config = dict(
    beta1=0.9,
    max_grad_norm=1.0,
    warmup_steps=314,
)
Each number is 50 + 15 x the weight over the matrix's rms, rounded and kept within 0 to 99. Layers, rows and columns count from 0.

# layer 3 MLP down, 640x2560, rms 0.0326, rows 622-639, columns 512-639
54 46 41 29 44 63 62 30 67 41 61 52 32 30 61 45 70 55 31 40 42 49 60 56 66 10 65 63 47 69 66 61 41 51 47 80 80 65 44 49 57 45 42 66 51 48 44 43 64 17 51 41 40 66 61 49 63 24 42 59 47 68 37 41 56 51 61 72 48 60 63 75 41 31 42 36 59 23 35 66 41 65 63 21 55 62 64 96 67 71 47 45 55 28 44 55 54 43 44 69 54 28 59 33 69 25 62 45 49 68 60 49 39 47 47 57 56 60 17 54 47 34 50 43 48 27 49 64
55 76 37 38 46 52 64 27 40 25 42 58 45 60 60 43 55 63 59 40 47 67 61 30 61 53 25 68 68 29 36 58 54 39 67 47 76 68 49 27 58 38 57 32 59 15 43 45 60 56 66 35 69 68 72 49 02 47 40 65 58 29 51 49 48 48 57 42 50 43 24 25 41 51 32 59 39 49 67 42 65 48 69 78 54 19 25 45 45 52 36 59 51 55 33 64 61 48 54 60 39 55 62 80 47 47 40 32 77 74 77 47 59 49 52 53 67 28 61 33 30 50 68 60 27 53 36 45
56 28 52 48 58 54 57 63 47 76 77 71 55 45 28 55 69 89 56 45 41 82 62 80 44 29 49 51 42 39 35 40 63 67 09 74 23 40 27 54 53 78 55 53 31 57 45 90 52 26 40 52 41 38 31 57 50 43 35 36 38 43 52 46 59 53 42 37 47 53 31 62 16 48 53 37 46 81 56 51 75 65 40 42 66 49 31 61 27 86 51 60 73 75 61 49 56 44 65 57 48 50 63 43 61 53 08 48 52 44 52 37 26 57 50 45 34 49 37 51 66 34 52 32 41 43 64 50
54 53 61 60 64 66 38 53 66 55 29 32 69 65 31 51 36 61 60 56 29 52 81 34 46 33 70 55 54 64 71 69 94 36 40 61 55 42 43 63 59 59 67 30 48 29 73 48 40 46 57 62 66 89 96 41 36 71 70 75 51 64 50 26 49 68 77 31 58 70 39 21 37 59 62 75 68 76 57 25 67 47 84 36 58 30 43 64 57 39 70 47 33 53 45 35 85 50 47 78 57 22 35 66 58 59 29 49 49 36 62 28 82 62 67 48 30 47 63 25 37 66 60 47 53 61 63 53
44 63 38 33 64 53 51 30 58 61 56 62 24 39 58 53 77 76 43 75 67 73 65 68 48 33 35 35 45 57 56 49 42 35 57 56 58 39 88 52 41 46 47 56 37 33 41 54 52 79 27 37 60 48 42 61 65 41 81 55 54 49 35 47 46 35 22 27 11 57 28 50 46 46 69 21 40 29 48 49 50 60 21 33 84 17 32 61 26 60 36 49 37 64 61 34 53 62 70 54 47 44 50 54 48 45 60 70 38 48 47 38 63 66 35 27 71 40 71 08 57 31 52 66 51 42 58 19
45 65 54 46 29 22 55 50 21 69 69 22 36 63 21 75 50 46 59 79 33 56 27 61 56 32 33 16 60 55 33 47 36 41 32 54 29 56 39 65 53 45 53 52 52 39 43 67 22 40 35 29 47 51 41 46 51 58 85 80 50 35 35 32 47 59 64 46 21 81 65 31 61 53 64 46 26 71 19 43 52 48 45 49 42 36 45 66 64 49 48 51 39 68 31 62 29 63 30 53 39 33 49 23 64 59 36 49 50 48 39 50 69 13 44 52 59 39 15 35 48 29 22 30 49 56 50 21
67 46 60 24 32 58 58 47 30 54 37 40 40 71 43 27 44 27 80 37 44 57 48 39 61 49 15 30 58 24 42 48 36 46 59 65 52 39 54 44 27 41 74 59 66 54 44 74 69 62 40 13 43 35 22 54 13 27 39 49 25 64 50 59 34 29 30 36 62 56 73 44 78 29 70 40 38 40 36 58 30 45 40 32 39 43 55 55 71 47 68 62 48 27 21 57 60 49 31 77 40 51 57 29 62 32 43 62 52 36 45 27 41 39 55 60 53 66 45 57 37 47 54 36 55 34 42 38
77 36 60 68 59 43 54 60 52 61 21 67 32 23 59 35 66 42 80 40 35 54 59 55 45 77 48 60 50 60 53 49 65 60 43 61 10 55 36 73 32 54 62 45 65 38 43 57 47 57 69 42 69 52 41 56 59 65 44 55 66 14 42 77 37 38 45 39 35 63 43 41 31 46 54 73 31 20 25 40 99 57 74 31 42 41 76 64 47 66 72 58 64 35 31 66 38 51 55 28 66 44 36 46 53 53 45 42 45 50 18 84 35 61 25 69 57 58 09 64 84 61 46 51 58 44 55 29
53 48 44 33 56 51 32 55 68 88 67 30 45 55 56 46 51 59 59 73 44 75 48 55 33 50 53 63 69 41 56 64 56 38 30 43 61 79 52 65 51 72 44 34 28 37 70 48 34 46 39 56 66 44 35 49 48 47 57 44 33 54 62 65 47 43 81 64 72 44 65 34 68 47 51 34 70 45 59 30 56 26 37 52 24 22 56 55 55 30 43 61 16 36 50 62 38 47 55 29 70 56 54 33 64 80 26 36 34 45 24 57 28 20 82 73 41 63 76 47 50 27 75 66 19 58 58 50
72 43 53 68 42 61 50 78 32 73 56 65 48 47 54 58 34 19 43 55 21 48 50 50 49 48 40 44 39 53 17 38 52 34 34 36 43 24 63 27 35 62 44 50 76 49 34 46 56 39 29 25 52 51 52 52 45 47 62 74 71 67 39 69 55 50 57 64 50 73 49 39 80 90 52 38 34 53 32 51 22 54 17 52 48 60 65 40 33 49 83 55 51 61 62 61 44 46 38 52 83 63 48 57 43 66 49 47 27 72 52 63 45 45 48 60 23 67 75 40 61 34 33 37 19 60 44 79
29 59 53 47 36 67 31 35 50 55 40 34 52 64 51 33 42 33 44 25 74 40 81 25 24 72 37 49 75 68 48 40 52 48 62 65 43 50 29 57 60 41 28 55 42 52 51 32 45 59 48 41 43 66 62 55 49 46 46 84 47 02 44 27 40 44 43 45 48 47 28 40 35 51 71 33 93 62 52 57 49 57 47 40 35 21 46 60 41 22 49 64 25 31 42 64 52 52 53 52 39 53 28 20 71 67 32 55 58 30 49 63 43 53 24 35 48 78 42 43 49 92 37 43 57 63 90 56
23 40 54 62 59 24 43 69 53 59 37 41 52 29 37 31 68 42 52 49 48 45 53 55 65 39 69 30 47 50 59 67 51 63 52 40 44 41 57 46 25 68 19 28 69 39 50 70 25 70 59 59 53 48 36 43 62 47 49 47 57 66 62 30 64 65 50 61 79 35 52 51 45 45 58 38 44 70 29 52 46 68 60 58 37 52 22 55 53 31 50 51 33 57 65 58 70 53 32 47 46 77 53 55 48 58 43 57 39 43 20 40 67 50 63 47 52 55 67 47 66 59 48 59 63 57 62 49
65 49 56 49 56 34 38 20 36 54 44 33 62 53 52 60 51 40 48 34 53 47 43 45 32 54 74 51 66 56 48 72 62 43 40 36 64 71 50 69 44 60 49 60 68 54 43 59 76 39 49 53 54 60 55 55 25 41 31 51 39 53 57 29 70 31 28 49 41 33 30 49 84 23 67 32 36 50 30 48 45 48 40 20 47 44 30 36 45 72 42 52 30 39 58 60 65 37 71 51 44 39 45 24 60 70 50 59 35 59 52 45 69 31 31 75 34 60 48 61 67 79 53 40 28 56 61 39
63 53 44 62 62 67 60 68 69 60 54 42 32 24 59 63 62 43 52 55 31 26 67 27 52 10 72 72 51 56 58 60 45 64 44 38 68 53 48 61 47 43 45 45 58 62 37 37 70 62 62 55 61 67 59 49 63 67 47 35 33 68 53 43 61 57 57 59 46 39 66 47 71 52 64 41 45 76 39 30 23 26 50 64 35 41 44 20 45 58 48 30 60 36 50 37 28 37 45 56 57 49 37 35 31 60 24 58 40 60 60 62 28 34 50 50 53 63 61 45 36 88 23 55 71 53 33 66
24 31 31 66 71 32 42 49 75 72 43 50 03 65 68 53 59 48 71 58 53 54 32 34 32 59 59 53 80 47 47 62 36 42 56 40 55 62 35 41 46 34 47 31 52 48 42 30 67 10 62 52 30 30 48 52 71 55 56 26 60 25 40 50 49 73 42 74 58 46 48 33 28 62 42 67 56 50 41 37 40 84 43 55 43 80 64 55 51 38 54 10 58 36 68 35 65 62 38 39 56 37 69 43 98 39 54 60 50 55 41 63 39 47 60 66 47 58 54 20 34 36 57 43 51 34 59 51
85 53 54 59 64 54 61 11 53 37 55 52 63 55 41 68 18 53 50 41 60 42 27 65 23 47 38 65 39 42 35 77 54 72 45 23 67 37 48 42 54 74 47 73 43 07 63 65 42 24 87 57 38 55 46 53 39 57 74 48 50 62 45 32 64 53 34 56 31 64 30 49 32 52 36 29 26 63 55 40 52 29 63 51 47 74 46 46 69 59 56 57 48 24 11 49 38 55 53 31 52 55 52 65 77 33 37 63 12 36 12 44 18 53 57 67 52 48 20 35 46 49 47 51 47 64 46 73
57 66 60 47 61 41 22 53 36 63 70 25 33 41 46 85 76 40 39 70 73 38 69 43 70 36 49 21 62 55 47 33 34 42 63 35 59 55 72 41 37 59 55 19 71 46 45 78 49 46 41 65 42 16 32 45 46 32 38 65 44 45 41 59 53 62 55 43 66 50 43 53 52 85 25 23 19 32 60 50 46 37 50 34 48 42 45 42 57 34 36 46 54 62 25 57 39 49 36 68 31 76 52 47 52 32 38 67 33 38 44 53 54 46 45 62 33 41 47 55 73 51 87 44 56 36 36 41
67 71 72 55 66 62 69 36 32 53 54 30 38 53 54 66 53 30 76 99 35 47 40 36 34 78 38 43 58 56 44 90 59 76 65 49 38 66 41 43 44 00 80 54 50 39 43 53 46 57 61 56 63 57 43 40 56 71 80 59 22 69 52 45 61 17 28 43 60 72 16 53 79 86 71 61 43 59 49 58 62 35 63 52 34 42 65 57 66 55 53 49 48 46 48 44 34 48 74 38 02 58 61 55 58 48 55 40 62 73 44 61 55 51 61 62 58 61 51 27 56 65 55 38 54 47 50 39